python train.py --norm_place="pre" --qk_norm=false --schedule="cos" --train_tokens=119800000
Each number is 500 + 40 x the weight over the matrix's rms, rounded and kept within 0 to 999. Layers, rows and columns count from 0. Numbers have three digits each.

# q: layer 4 attention query, 128x128, rms 0.126, rows 0-52, columns 0-127
# k: layer 4 attention key, 128x128, rms 0.13, rows 0-51, columns 0-127
q0:534459510526468495500455496562495517608497522525482468423555536525484467452580575572536507498565565533509499590493442574453486536553531497568522470530405524540432538455494505481589404566610459468562433527466559487555485525450499464469492496512469522476499504588511507462451429491547502472536509500534504458482512490412432383456541466585530398427472565463476482530469514472444541554533
k0:517495462459552535493502463516503465471475515417524451442542506525496490498467503423504511506486514476500456516482509531455491463470456453470558494468500418495468512473539438462531514468517478496498486507515468452463518521457490494475440502406504534445544466461452533483468529546431474502532499477542492455467577472460557521466481535512534544514484499499429483498612496512490414451471
q1:538455557523561529585484496486524540451485487472515541453503533440589504466500480484469503536521386467532584442468501541399511480492523481482563551490543523552502460469505511460592500511478451555534407435515513450494471435477476514493433481522460462538536548518378444487544581518470491452475518434499518484544528530533532478472403509585470486497497533519478523481473468512463496492522
k1:508434489528495469485498478562480564456486502457450502529521498535464500512470468513555488540571493539527470460511521468521494476488521418583525462589471491455527525445599466467560409512505595477506451569534473500534540529439525508562445524499546475407455513556526498523455494533508451489553450607481510490487523489454500497518481491504456471497565541465508565511509581459512422527532
q2:521453473510483481511466512476584550549563460569525453474448573556445444495506466572503550557559469506459522511417491505454504440507520475483508553554528491516509454537494527537484498450502481521502497427451490487490517472533480535521481462460530495524489485477456524416476476489489482508454483441496489463573467489470557471525412493457485445527453564527493479495484510528551518549465
k2:499513556483569459499531532475499514542510590477484518523520521497457479468514488464510453447476496556577520513469528481533561556578503522397463457546465474487519513464471504567495559518557594467458526514459539512466488488525486582551498579540471549521482586508492523494506521494521475451547477547437550481505502516514511539545493493490516519512475533507507432472479473487447535507529
q3:404513479496483504536469470506477478398475502498484494520444465493536536531471478509535486491519493523501508446428581557519496539427533458486526512499456398497439536497493523578465544440505527433469482457473415527522537447507528439514514529535563450447469397434493512490496493469507532515480489445462579578534464487538441500481470551455482497515533475562499527598448528490524513565505
k3:551516488521504440488513572519485487556521484452551502483554501449501447466460524518517527482479503442486427511467551506438464487481547524583479459407539537589535464461497550455546454474517431511507513496489506521467529475512480556549440491514540518550517477554546555495514530499571470493433599489456496518455495495496492480516518475532463556465515497488480474495374560546521571539460
q4:470513423456485519537454556459532489545489441525470510518554450434486522527511547471558485500509525551556513535485527538509461419476484467465449526426498594462575460428523513459511499490462504555586412508456541479552530570477521501511505464487445558483604469510550475523413513445508519471527508448514512549514490520542441550494526441518535503484491568475495509525537555528537604506468
k4:635501460471466467459527460506512504438549510490534480488487507519546511563504446457455520519571480531480463509507527479421535542547530484539471518527471525551504465475463524476486526490470494497517517550469506444541538405448538470506490527555483556497561511511504517456538512495474506532515518541482469615481500481442467502441543517467565481483541546460516526462508479517541491510497
q5:479505429574565458479540481481456513455499482440546546486426508486468492533526456469487518499538517510539467575572476500497422505423472477453449494578524549460520484513492461495477438420462481475557462466483554531446509490471502464540535495529530526453477513501516536485466391475506543554479442487550515470477422472422556461551476550508511604460549545510477506384523479487482520474560
k5:469525516578530532574434427485510490494563475550532469495522491477478514506472542480455535523519522509448534497522417513488554542505531592482498585520589579493519441496527438484571520483496445474473546481487563561495484533462603472511465512519532466507489509493482456458508510493482495485548581460394482512522458466543459508473536510475578518452548431526468489543454505458482491493570
q6:524485597518474503547554503546478549507463532499502485483460461548502473523432484452428531476595499486505476504510499477475417489478446459434556544500457494447565500451553542512531537555497541469539497471523542408485583478517520458491496564533481522446525496511426539417607543469529539477508484457449445510413501468512550437518444458533545612509475487465548483523447509447502495513520
k6:465478453501539511559503511430485558461514545499407579503494555452571524504514468482557512513438507486499477473487497526564511565489501457438506442480525521554519550528457521451545495448458521487454465393517519549556494449497459484481559466493501538512553448502501512466521519470460504453552494588439521515468541591512535546544501477498472462537506507483539482487513523464511483480504
q7:541473493439453532502477529462443411487492472499461481535547538530459469551540524552519585506477485490513485420478480522465492542562476504504482523573497550457505546529472446412522481531496475502539507497487522513510456491519512478447449513537459499505492513547472491492486467547435543421516517474479534477489544529570478486522510500521462463464417443499497487539553400498527549464493
k7:494502540466465434504482536450451504509449507504508545501488509484469525446455526445476407501505424545534439507524496521524527444472565540580582542463498434544424487522507551529435500492475521492437510480538513487510481582464511481513467556504525459445522432448475507447495557489514508530545478415476440546553551462433530465404487469524422497477481548519556464524484404526478491470562
q8:503540545541450613544432527514514537471537543516513451459495553533513489550500539450514472569489536493507504442460471437497498486468524456543480460525456500471494527459436472415551526490471489526471464567556520511485534492454423531466494487451442527555493505470476524491567428530453490542434467512523516532480470444469516480555529438474550474567594486492600469470464505500543493506496
k8:523483542520481457508528487479518492583503430453455540430499487502489453445476517536499508530540447474499474455580498517476419491580424448485454525513476529488490547491555491534487594512490579407486512441466500476497483516482480490532491525450546524498446500546460451552477458463546493438521534504548429561482540554484509473562472541474470517536544501467523435520513427461526501532493
q9:523476489515580562524483459498521527567487535513543505499495551501505557539470492457561510504477461480467434458565449520472515510498498416530504460509463494491418477457563542469544495506517504499500542524526544531510482539498463512494468513525513480527534520440606532526480521528528578515519442504494493449432461441551514478496525439599606473498485583510561473513558481488521453498523
k9:518532576477458564435517484479455486494530410462533531507481456512449528504509551518406537456541469525464567544510483485522486506498463529432554548539506462454519591509496481540592473524527463549493469456450543479500490479497513499407487584484511433511473475447525483511453438532459518433483461438490518528569573470514477496516460493515485486481497510420450606515419517531497478546454
q10:514527559531560503560532471487512498561481437556519524477559542508526497477502532466504519515447537480542420461526494494535498476454492491436585500478497428454496533549485561571549530535520489484573453474472432505444523471552403398547488513468461471469506482509421490568539430560490483511468527471559515441563553502468567540463535535436471500447445504495468487473539410503484520467445
k10:573483452578453447548518464418481549502530493509482486490447462579508498460492497492485473502535488420432468456461522497531534480568449446450560457484537582499502479579528444517525468562460550539471412507560404572504464497518531493467521424517505476512446552533470526518529555474483435490558547550516579475540542531537493497471567488516511568476458552498471485505467464493513494504605
q11:567487501507495490542473509601467523505566555456384461460457578419562460517410505435432480547561476539547504504444462466517536525520445502524553489429530563474490456519501506571471509438460498497427530476456470544555465518518527474514519422538473460499528519518586461470503527502519434459457544399513522544497519508552466516541465542408533529518451506482500520497459533519510471549518
k11:476476469547539449494499599482438476539438597522512442601457526492519504567527547499604513549491588509478523562454479531470504386512526463517446530529477441495492517484509490487536485527526503449587437480430483529511541525557506529408511499455457536485481500460519580480507480551477456520489548556558461551429506485523495412469539537514557442472496514519496477599532467447530539530464
q12:567514462453524483449598430563560458413476516491455474463444574506523471494522484507528569540520482512503443526476470537439476452474457451454469482561582476540502540519519516532495532499494506551534482505439557483537509536479501500508477525553462531483525433553483523469504495563447480506514530472551493562540417558505490450513523548581437473553483442474488562452458546472475485577474
k12:515561474529489491524476538504459496545501479485552492538501494447519497489502479441521499544491512554535474521516480497469478528509570481539485517435432588431478429513510586435507458526575477431422449511482498512469465491486568522502531561501444453497544542558500511467429411477477463514521495542447534435470506519557506508461528435510472493536484524588448422482478495509511514507499
q13:513514441522506489505532486527491547590471440484500506461485547493512505474542497496498527496547483524443538576494495490510454495523442497539494440544530523474469485556474476521568563480575555469585477450540559449511496589482407485498466544426517509515541508506500451502493506574510397478550490543442501505513521538524499521511516509504516517465475568535509510516541483538511533532488
k13:473495530554525501605531405421466503493471533540407503498541483488519506549496528527444484518468563428557504444503572535466515434537518545379470479600504514573494471580530529501459468503564416432500471468570597458485526439560513544523527469470577508550495545508552560571504461463532466533556454474436479543505489457599562457554525496478490508529454507538552508548451502480485454598509
q14:557571439440487445509550467495539540478539421526505477486486500512468579456612531542607464519476555396499491509496494552504518512600513534580484492541483538517515482549512498423515515479511534571482404488534561517538424453532556471511496469441486442515471572507469476469514441535411512510547503553517556507454429464458541511487507460501570469556415527494532555489502477477520561524473
k14:478449465541447533493549537544489475504490533477450500458537505428498522528445475469509459506529453555551476504517479454556509477565547479454496484511507509503424495471526548488475575474580520505513453567495554478484564510546460471481550510476528493457532523564466510501468572440484508448509527539441487553481451459551476440474473522483444571523511458519495506480492459504462502504569
q15:526486518524447556503437588431491514518553546471527449500491484443439499447469535553542550439604548529516542414505472493554564566525488522445483490521467484470504530503491487530506557471553433555465476539482454468538550412467547492452504434442505500510543476561421567490506451579510501503481545458557466553452534480503498533552509491515524504518499461462553527409496475446509541443475
k15:485457523545490472482538547522556428556527486562463556500423513534507480579504481522519507498475504423472503566554498480522520454515486477561489560477547474527562549533458451512536536490477551450505560558563544547403474494516476564509516496524548604552397551440447511412494439523502498472451483461502485500584480467545504519531497601477443517500479498524489475518461458479451534481536
q16:538624462509490513488460462516540441539535522478482509433500442447508469462500478509478441539522463508489523451471479473468435484549531474579505512483514504494426564486510508453464473457489539484557605478477594476423466508500505493441501503516470457503544443449520564440513480501496459493460550499448553497522509583520589476557519436492439458517485543455518442435565510464494551480482
k16:496483527490485470441480440462526509499466445481452472508483517559495532493512495470542455509454504497524516550535510539540501535553500466518585531499387548475551403545503502475512507513483453509487434468515483491571514514453493434522519480519508455467516535482445450449491458484478528517549557509475504552496480535510499470498439390472520526580536446507464528494479421512527458465440
q17:479504514518458575452433489486470505541517543497434537490424549489485594605580465512565467493528498539496506450487514521571537493473505524466480470517484465547487527511452437500499514479454531476495457471465465478501436465532482578442454503502507505449479527512473506518530533525416553512442488556473493540548501503431463473463473500502501523488563549497557485442490519556518477515437
k17:529466428518498599521571535472577451565514484546489540525536503462538462473505555516485495463498530469568464544571520480446443507456531461554526513474551489473423426579497490600456516513503513541541494516477528452502495493510543511515488550519510488556523486501531565518474506490519434453501544527560541476551542491548524572538460474431450486473576529494484490576521460493468428468511
q18:559491476500594553449534466500496602499481500527528431389460447506521473520475526523525507536576472476452561481516467528470529552451519466556444522547461483463416589525472491407460561503471520531562524478519538544502441461500474495551478496518507504544521476467461542520512494470475430530506452480458571505589452483469445470526479514508494466503500497460525521527462502629504489458519
k18:515453558573482387506474459498518476539473475462474434510532498528492543472545506477510495501443494554484457522546479531494428431539532446513576461487514466509523520466496532517526463544580432496481518451485542484529470534551580536465536499498538465483468556559516426494480473538536509468499518499533437465500411444553498518529488470409433496461521416510506479442497487508441465571498
q19:513546540556473474438396527501469516504473553509504575490504513439494494439478473489468487555534487445535485596474595496473497467498504523482425453512491491488454477558472541563510514507480531488487429491450467472535527477452483448519468499534416588508481552557514440542486481491520464513457483493475564517456549497487528498480469485502518428477519486494475482470489480515508550417491
k19:533421465419474479502588482535558470505486425504496534488477461495534477519514477534518474557421590540432500485537596513457485503537438476487478579516463496529545506537491481493528532461452476519464489546423517438460513567488583529523522522523506562524472482559513526524518491473492472455535462487471570486438441511526506450533552529549474463567496546486512487508530547462487541497471
q20:437497470566492506527455482441570570509525485515526484465411412428500497469536561481457476461511463529494517512554524461491563531489460508480520448431461510469499501524455500516527504530471456427409548560460514488493569516521545517500563461494463481445493495456452487539435455497524525487501558513439526476486472497540571427531410472483524563455518541484495489543542482452514577469558
k20:460485499501491519507462449506468493473509557490498556507493578572480458445574502486439524494552576434429540472493418468551457604456530446455563516623538557497455481514522538474479503467533503500543420515467472552463516489488510515497511482515544590475443464526462495462564515538487568486496485490515504453504611442444535505487541463524450504544538488480492503578505505534499400483441
q21:625529564558533525451515394541560490572492460477451483523511532487512495518530540544443576447447466525495457498499587573535478550518443504529499506501552469509521523564515549510459507515591460514438554503483522498522501474457559490494562515524482475479465510516482502513530467499471557533505499460517436494496595418442445501535536448491486524474498456628535532477475500560451565435466
k21:585535473491405486557429447486519438416550543502540569402471511487510476479407518403566509618399552438553495566504447437517506532480566512526428456518468453459474510611494470565551496606466513456516486541556501515475497552438520504451556528475447477487535568479524453449582539543496538488470478524498473484493439470440532483517476520501454503523479485496498492517449566472471433529532
q22:452457529521502526465531477536544495556495526530518445523478584555584504507432535560511484492502443511510467515489492511549492496518527525495434476470488449494445539482499510512406568504521450537530480527506521470522464494545448386508478456507491567458474485555498454520587451558568503423525515499516518472500424459490440522484460447456438526506489513417543507505495561491460540499519
k22:555494487545552489450497469557483449614520508449500510516559467473498533499496470462487456603478513522509495511470607494582465492538468486488484544502530560534519537516416490533581517494490571438496536559502457435496404500444495506439482397480486426480543505533440525515500528562493478546546533523455443493534562452573480478538530464463513443498458461493558542470524454450528516503525
q23:553456526524497479540452479508463465451438507504530475496530541472523531488547501481471568490553568491478495465480477508456427526459463522459510587537439509456487558540506490443480474425502490562529497520495484552461537474458475527481481519523432485513485468467499494497571477504444557462562539472493542482510505476509498561512496577469483514570477554501545476489538541541524426513561
k23:532507528572519472444454460471474512500454565473493510515491514474447473542454523531472428523501467442480474499550452487461491498507478508518493568525486486508489515520465501545531452556491457494403530481544482463533478488464481527446463548541445540475485470504471513461424535502541456495512501498503526576519433504460421479543475605494496524454535401401489474471532437515533539515474
q24:524512518466467553530434513502527440481556485459541477544481497492426445509520531542454511593520564467536510552476587540492507443500470507459431502467568459479542520471512470547486515508495530500438550485499497524438499484415502523540495464582517497448498522470538518546525477486436504477534458486474498510492499441478519544472453510511480498475521427498502583477499496430493530487496
k24:494466450487495509510501534481489435516490496485609548503518476541530497498469457509531409472492480465530440530595414448466478589509495544569447473496434546480509524454438460436479453440487471495507437458534497512541474568547481516491481514484516524490439539470470524520552496451430542479552507485546545505452521528477521475460515523500494482437442476569424494464499584426472532443500
q25:532516572521501445477511456506508517502468542542543502503548528432494511453516438518481504519521523587523513473469441522463455579553554450553458510559542540453556428504607569477493454465519577456498472538591522503515602428510522506440538541540484501504516539514414535521502487575515503460423585458517562519630490535460539505468516468524421555524565592511486479449454430440455532553479
k25:489528474471437496531449484448479595458519483492514527573372470429515552475512497554509520517484555445483485532509546485531508579473466482537570496487560523562523466484532435402523539507463478472493445539492492442486491511523527492519447466518468445429520556420530454498477480449503533494519479486516539474548493514530502484577441545561536466533582435550465482549541517598542537534568
q26:452514484550538478539528431470450552481552425532474498503507489539494474477504483497513551455508459472532455513449421548482447502523472527481480526480505468485584536450565545503484515480528505532487568491486523502487473571550482485484474446493459540442512563456508538547500513517507517483522487480477569566457497480510466497475502457502509439494460496606523472458597571487434539456491
k26:512488589470513510506439519532498423553539498447460493480524545365462552458466484470492440485449482428459532517459508539544561599547542434457477472561530474458439445554553476434496466551453557508473533502505541544513487439533541437481438476484511485515478473481458532495522474525495524516512443520494509547484417482483508496445569503479482544514484518490511527508473512438527566446537
q27:476505485473455521533538460525495491515569488501488500528481451432488489491489459552490499545552486540559436508512525483518481492492496477433515521430530451540494521532486421462484497545491440467553509480470529521494483534451472487466488545432508468573589489508493451483551497496522503603497483455567513415533549498462504457434561548501526436493475518432572511556554510519486527547522
k27:490531457538502510476524503410483532613452508554511483454509467506494496519451494417475505471437437495581521455513461476507485521501497487515524535494515472545456478461489528554449518477499492458542563498523469522521494458503504460515526525585481555492537539557441440582611480508523468484483539510470529526479437529531514519529477397613568529490479460505507536495454441433528522497495
q28:491550504488465502488546478511527446471441489453507600514556484478554569554541490493510435483518493505496493507536557518521514495487393504572464454505542469385466515462521569494526494494505471487523494413545430559503497468422411476406493491538516530506477523550503478454475460530468562473516556460475518517507492486525486476438488471523551607552464457517491479579481509475562494505472
k28:434493405545457524524507566477469509525607561477410456500474436469533522526532551467466523530502496468489514444589504481493487450471491563518462496437407546590505569533502459557483565463482429455431494508457443513520528505497518500491514471516530487542505527525508492487458552481503524503382526563443484497442533535521524490433599521524434452483557526528505548476528559475550446483553
q29:519526536502477443496457473541523502417511521505471532485512434495540520499466537514482586489474517502412530419522609539522505436477497478477453477505499514425454453457535470577511522488462464538529433550518559530496491456509445421516526547518490482432454464411547453536509424537520496532470467477499508495462500500495511497464474497526551486509463459488468500452493537493500456511551
k29:519514461469495465462535467502469466524454431487503429462475509531512490494531490540507494537511475441540461532511549497517556466414452514446445495552461541529533556479493547473490533527529488508491560494547466492512490499480512564492567514440440564484477534536476506416465516501494527521532516496472517505526526542488540504500564503513456530444545472480431565485515555466552507449481
q30:490527440467486561533529581474434474511577467611472468521526500546555557499495531526492441539553563499517541483611550450514520580479490575480498527486522442465555523467526488456441569483475477493408479494402505508381534479425512437503526484532483551505514465450480492436496467515501489516506517541514530412449510475480462474539458518484523554484510550549407487466531430522453422470499
k30:466478492523546537473436417537539474458485511517514576488519424469509496492520524486477472467485528440525447455513512478479513436541471509463523551426563512520463548471430532450592533465492494462529501557543473503547489541552385472535528529560576443458503431540479500477478493477572531460515600576533528409515516519394567482475511489494422519461549544518435559496499504440524536496493
q31:445485498536529520498473462468450444511471454521525519534446506538484523431568487497489575501548490533495522483583528489507492546532569496503510492547437547454486413572450555496504572522582520534474471440460503511554492522466487552532453501487506523518545523484459594445578430460553572573500570518521491519537516505547459515495485566484512496501542525469531562506557512437514521466490
k31:485583533447496562512535407496518545538577499435487489502516491523517485552494579466509509528469450470506484423490512497517513482534506467565498436467534481548540502458438498503515410553503472554479541518502501423450571447471479463509534506469453588542399493518550527531472501520495564388432562461473557442542496532542449476460488539531454487585453433507462452523465461542500500527474
q32:482497491520527445475483511394529523483572487515489536570514466523465473506498464474463476496517448538488496405467512466559552525534475476445507570495547502469509566471483563560486541397459515515516507491515472495463485453546516524496509469535520509510483520470539486531476477530496470511540453537514521509503461529488510522562461498462471568484479516516522465486509515492551440554548
k32:541573429527522521481492523532531513489496551492545442512526534551485498494504473510560477582467572409477465540484491501496412457544502480507482491495527500509473468529460522498519439463584481450562408500491469520538523490526503527540554557476486543529530490462553520520474445481447505506505534484565499458476566419398506438516494512512556433491470521475449456551523518537465526486482
q33:482522421509457530543449430424508547460453558588459499526457513525480501520471471505549510452454493522539439488563506443466556464466484487506522494517619483471518465536429500581406520498448492486484501498454514485523518529544461495561561525531530566549549574501547504479424553481459567543451465411463476497517533456590541513500475499389485516457398441535555559505502476549540461416470
k33:540521479415536468551492596472512475531527534466502547476414537461537448502507452468482471553468491566474521476446522544474522536493506515453496465515530566551561446478543453512550533521486461497557487541538491510555492508526515596509431505538492505513542542533428444507549530509550503442469461489518473535497492525517522561507514505555494532549491484485448466473501468473471569516496
q34:480439454491496546500504451521537480467446464488475489444517524513563534464524540472526411527494497528510520554558426522442434529491460532599455553516500520546475455550533508473576505479498400510514456497503466480468406554395508438526454517480520442476557500559469512549466446466501485532566485534494536469474464543498526542464479440532501422503508501473475596533488453555534485460540
k34:514504534510429546479508528518532491462519451472572516511488523494444474434520520480505526558526500517474539532465537496512434418525513556477523497504526574443538497462481521444520457493469547436474517534471557432523525516545508576496474515489582459491512502526528506461384509506463486528470452417498502482543551520540538469494470526539500452503495488496523542458532529544449487551389
q35:510508560544549509507404506470534527485537562462459532542534546487534473463507493482466444552521472493494485505516492498507492482569459523496505540501469462483498506553500484515517587531487511506474517492514451477469448509573559525517469491477485530507504532526503479530455460502547469515569488540504512520519466546503484493525472533429517506472507483481516475516486464529427469494482
k35:516496441467499476537472584452518506454498549484425532481497485587569543536489531525427450515494493443538448484503508504507470462499552476520504500508533418584477509523500512526432509526525602512449493487500515530544506518550541463561501546468508520486494562449466481467490485454484476522474565478500505475526426474532474554467496563575485516481484537488490496550510550517569464565499
q36:461550514465454563432484461529450566506473482429507484473497565497620477489505462566527489579468526580537541471439505555546445488501486514477559482566523472510492574471539510388528491434594506562438501456523481480513502556476528508495421468534483535439487427452447536515439508510508557494435555526439480516480535490542518435491456469456374493505517451516501488432488472498565487530533
k36:538456561541513493551445398362595489419518512516495522505529480458434549465421568466531493483515450528530487486555464508517520480506533480479459532519485456459539449434469520442521504528458578467471500493466564544484438533448548498505452406488516447511377445544513492376463510522524461472532437495478532517551472438412463562433522516497554523526510506573508558511474492481467599488465
q37:546496482546468554473576529584531436471530473466455414501504458503533480502520502497482479517500508517545428538546601492514523434478549477525600477525531456535507493507488505526478495492598519456479456526510460516512574483488435478538471527522555499523485537500529525475505504533484513475468528496488543463425506540486511504499455491532454540515472457443478463421512473517560597393527
k37:558468576508531374471498500553427543443433490462579573518461532499451487492492444414488505529562488494451520475449524471476480464523470461514423508431501514532562536482481546468567550452476502525510497508470512459452506496470550437519549528546492530522453467530483575414552445516488560503497501461512518457494521566481532406540427427531507518476474531525459520469480451447509470514492
q38:523432522514533467536506581491535542540485441447427488596570543455498484491524491471462485539540489492479492478493521547505445468541529437514478582506553481566516468533449488469503536545467501501527465471548504525449497489559541489495434504524529460538495524518554549497464524515478442519477498454540528471422428498518557436533474522411446526499505542538418496484476515536497502564519
k38:529570539545474476570502568389473535491471513516545413424503534516533491496534462452468461569450456572567508499490551556511490462516470524478473443524517523517406455480562497492484532444517455469539503508481488501441549466477536600498485496473575473510487515492537566471534476423448507509522518491523518547486471455480530535495499563506498475538476512446567583520520562489400498498494
q39:491460470458448574441502545508544496614406456569499511525504489531455514534534549526521615435486529514421512481545481567515495482524487457521536575521512475485477486497470492507502461525517521526547444526476539568538510476518521494546506530507497499493468513557491517454476504517499488496505471466522525457516591472548473421496499475500559518503506533469459493464462464473495497580486
k39:495449547518471535499519539504483500419516473515498499539458449500487442477534499513545515560482507532529429514478500516405469460530501529536557496502477478511530449539551447508502505545505502539506538531487469405435402470493427446497475546504532495510532495520527485501509558519485447461562544517534533511549480555533501504451536482480520496529430457446470439483527437545543530511490
q40:532503620523602544483465515499563514500584602514516484513497540452586471504528530448481573407474532510489524522499499482523503488482497503458462489471520511483488507468523531463574481465597497519493548468487441440460474526533503488476532475448529476560458485464506508475489601470548485488537482499404574491500417522478489549505513435550559492491477424509459532545576549424489508496464
k40:470518493450478497426432564461536499541528528542456521409459528528396498579483482485518502521471449503469474489508525474535496499531513428479474492487443549500536500550482540518536559487520511491457471491523511493434525408590568486521545494516475511476490500464568537472451493479497526499485473485544444447483584439457537548529468513547543481567513556441487420470472594495522522512439
q41:452519458499502474533505490535508501495494442507547470485487490509540512515484474483560489483488503470500435540562501468576504494555516500513528470483499436490528531476469434464475524479529463524478531544506462496488443424532442502490492472490492511464455503497531550481445541465527450512522501530483491503497473500442544475475494571498449483518443514549507528506493471486496462445525
k41:446499532542558524566517486469578479487458591557465464545538531464483486563477480489509436482513480409472507453535465527498523499467527527484536557511500551457508447490518496508486582532494526487543510484512484601455451537479501494539519463452528479523520467483463552509521449503472453476563545529479470435504495505516474452450541472492475457415518460482521476501603399449492573428533
q42:451483566430506459532462463461478430466579563469573478473532535468532583555590517488503468464502491504540529450527436460458524544451452539495551468601460555603491559493518463501510452431470518487528522450449574533511559583498454506539503531503486488511471505478566492466494533596534553507526508477564521518501455488496535544503510513478461468574506504514528510435464521484538529431535
k42:511552506602545528507585525586504484516467482509518517497522524411458479504471519551456605488487515440428505562500545548484465496493537486524543523504442510501533517457481527544510528580488480463450489506437525510500497493516503402492505497566497456469485441479499504513490498433491553451498522515486513576446549483507433520521458520592506538405467471519497478495488486469543485517500
q43:482524511504523503474458542446515554492448518476529438520564487502489498518497595439502536563469522489506475469496515446474504468487473538562516479576502498476481509563518439524615530494460524426485560521513530519565501454481495544477598419502522597515418474510499452438478522529496492438515525551517504426485516404518522532548460495468472461493477487466475500583480517494456457456467
k43:557479467489607498450497495525488423454532537533487538494432524527496459510520508465461561524556578424592497486531464521552470480500504517526505470532511530495543558518507531510502474497527442559452499458484442536485458554545532476473503526470522450450549422494536475558460538490495533566526513453442420540505489464458533482517474556453528536507480545524549443432519436562511461449460
q44:485491507507463485534481540582503490547442469516535587507455492471466517442442557527506503471445492441523558516465406585447506459528519440519488568488558507466461515530512501487535502580542551505481543500417524517505486547444451491496531461483447488454430560513520391494497484468566510500463494560496561447547521443520490524524550440456552529536495537530447419457542512474499475567549
k44:415515566521538545442476484483425519446585478459486532413516470532474542536538494524472549528478508513512485457450518514456542527474482448439443473583468475477548505462524462519422531493464449493561543508516550457467443515517478509499481483557487459383519499475436538467437552571482472480609499532524518544472463574555528441563564501509491469552510537571547417612469553457460528429444
q45:484560483521572461445501521546517537531540554484561532500471562457480486486580474458493547542468471500508510409390522498486523563425503425529456477469513438474506508444520518476471500482457509488438462511472551527473547527532585497485540499514535520478487538470519515459498506476440428540493542514501509519528460466548509489555532559465500494546500500546488460534496517435508480514524
k45:450534530542434524463523490455479467486475523513442450527442469435476452532492543554459494441479509489527511508537408497498499605520580509487502578466468482467500535506521482518560505525566482481503505517541512492446531471543427542583493546493494541480493553520512537487457434496517496452479491524502455500485459531453467474489519497470561532495557503565467487505577545492547553551516
q46:563558515462468494479455535521506523516506485519499551521540514448503443522529534531527499479480414468548435564461512445495506473508512483550564542505448548537474499478518482467497552585449475508532565459484448441528484486495510565509477468539441452416453524531463526497474471429493550461503484488552450470527439464450555461536511495498605450503543519457478482526498559502486489540487
k46:457508443450543570539628536530497559476544529514458530523491434477526456535502537470410470472462475505488603479487431508520529608492466546495474464561493483428479530473484475544423535577493495481468494430496491493514452495474514595605579520540487479499466530539497538488511428478456478483477580542588523579435462495529455482570545508486497471523504473504465535554486487477481445500533
q47:536518546449494406554445447477494540477474498425481520528422498532540533490447515517513481456533553519530541562439434575573542517502526607550482555527490472568508459591516533496536507516530460476481518553531507542461548440491476481473464450567509567586531510515516593518490455476566496518530525469484462509502491546504496560497445481498516504514418479514465545472531470537526496417521
k47:442497481493483524478514501450523557488479512534492536446568535449514497541463475499510506605491462458462483466461568549466492485449466533487542530534537475392512517476486438473453395573546460498538451585529540552480589497488499457453547479446544520524475459443462516456553449491516457544474410537457481533495569507499397493493484586520475403442545417553546538444470490563459541479512
q48:519558552517470513470500501601477522536498527465504447454547496594495488507479497484518478514496549550476468503456520476498494492512519524463502482552522470580505442490494522473545418587642490549569510497471418512518483511482509531504511557556545504509496541479478458420497500463556507417525448478449504504520512556560449490521532504508474453544488515472519571527505529493458481474513
k48:487435488539461465448453516506568503456464526449532540508458524542569467505455500451447507567479459531531593536475537499520437492524474502513428435496518466475548488502505513533532477512475472488508557473496499542433501455513534516527541497501458495559536493426488499493489515468556577522517532490461524459433516508493495521570458562577493444455441503559495485530543497534568535566483
q49:522440506457540487522483481497475441512496513547449520567539477519509425445446511431575527553434448504562500512438566495589528491541494410492488500501480488492505527539456486500502526505504516529509437429448477537473575543532509502518476511514526525495466535455489506449491518520561439519503443470519520477526415466465550575542462505561563516500436537509522454497506542539513553552516
k49:527517496460459523492513552518513515407475489467489491530484453490442511440420396534510514473506464502450504477501543507534447429461523494479586488483522475519530483529525490543549470528464493565555482483527565414474480484498520550445500512504483502491526528579464506566420485502415430487557530509438527473477599488484551466526515474556471530524493464471472518506455424442524473480542
q50:507405509482523488511521468504520479572488523478600475471566529567541486400574386572527483555543466463478465467500423473462533474525461547473552470475567501521494458514484470499521522520453538531480543491474568487533548455437501465479571560475474545458501432581508445553567456438531542493470429476472516513524474545506466511591478438484582453431533474523487519478474476550579483484505
k50:512601472462522468534487491442536470569550454491437479484477449461447495422469427574462490406429536596483550515429548554476453529538454477484467426473542528530598567499431534499477459463542505521503528578452512550522518504427429520496470520550488510469530529538540452495438497554522520528515536506443548520472494539508517456531539510478468433473458550548553427464517487511464430542494
q51:611537478478497477535454477589508525525484469557449482560511519452516511493491455471505432492500492486409557454591491500420482502515530521446564471511558505550509500535540497536468520454554479562535528511484501519535454482507507454507473482441496585448433495494428541483452504481514483457461490428556510508485458413488522482526422585488571524544565433491484519539515520471553610470547
k51:505517516559544479480479527493548602567495537488508516534514484457533457482565521488515535474454511510513510506580468453533565435435485447480516399536493527493478500510544516465538501483456463540488472495548504507438502559509518422518525527453518505472566509500468489429507600505480460514511490509457472527545584456496403394502563471496507492527418513446457452462488577469480439514475
q52:523502461515472506496539429512536572487527500466528456583459481467508486504493425502539554540461488504497493504516555556550498473506449498593506536488475504490504542545577486535525443542565482489467421511480498522534492488519479533489456385496513492478536480467512504549486461514508552502487530423569449489526485524534508532549470503431534469523512467553501491482552499558532481541497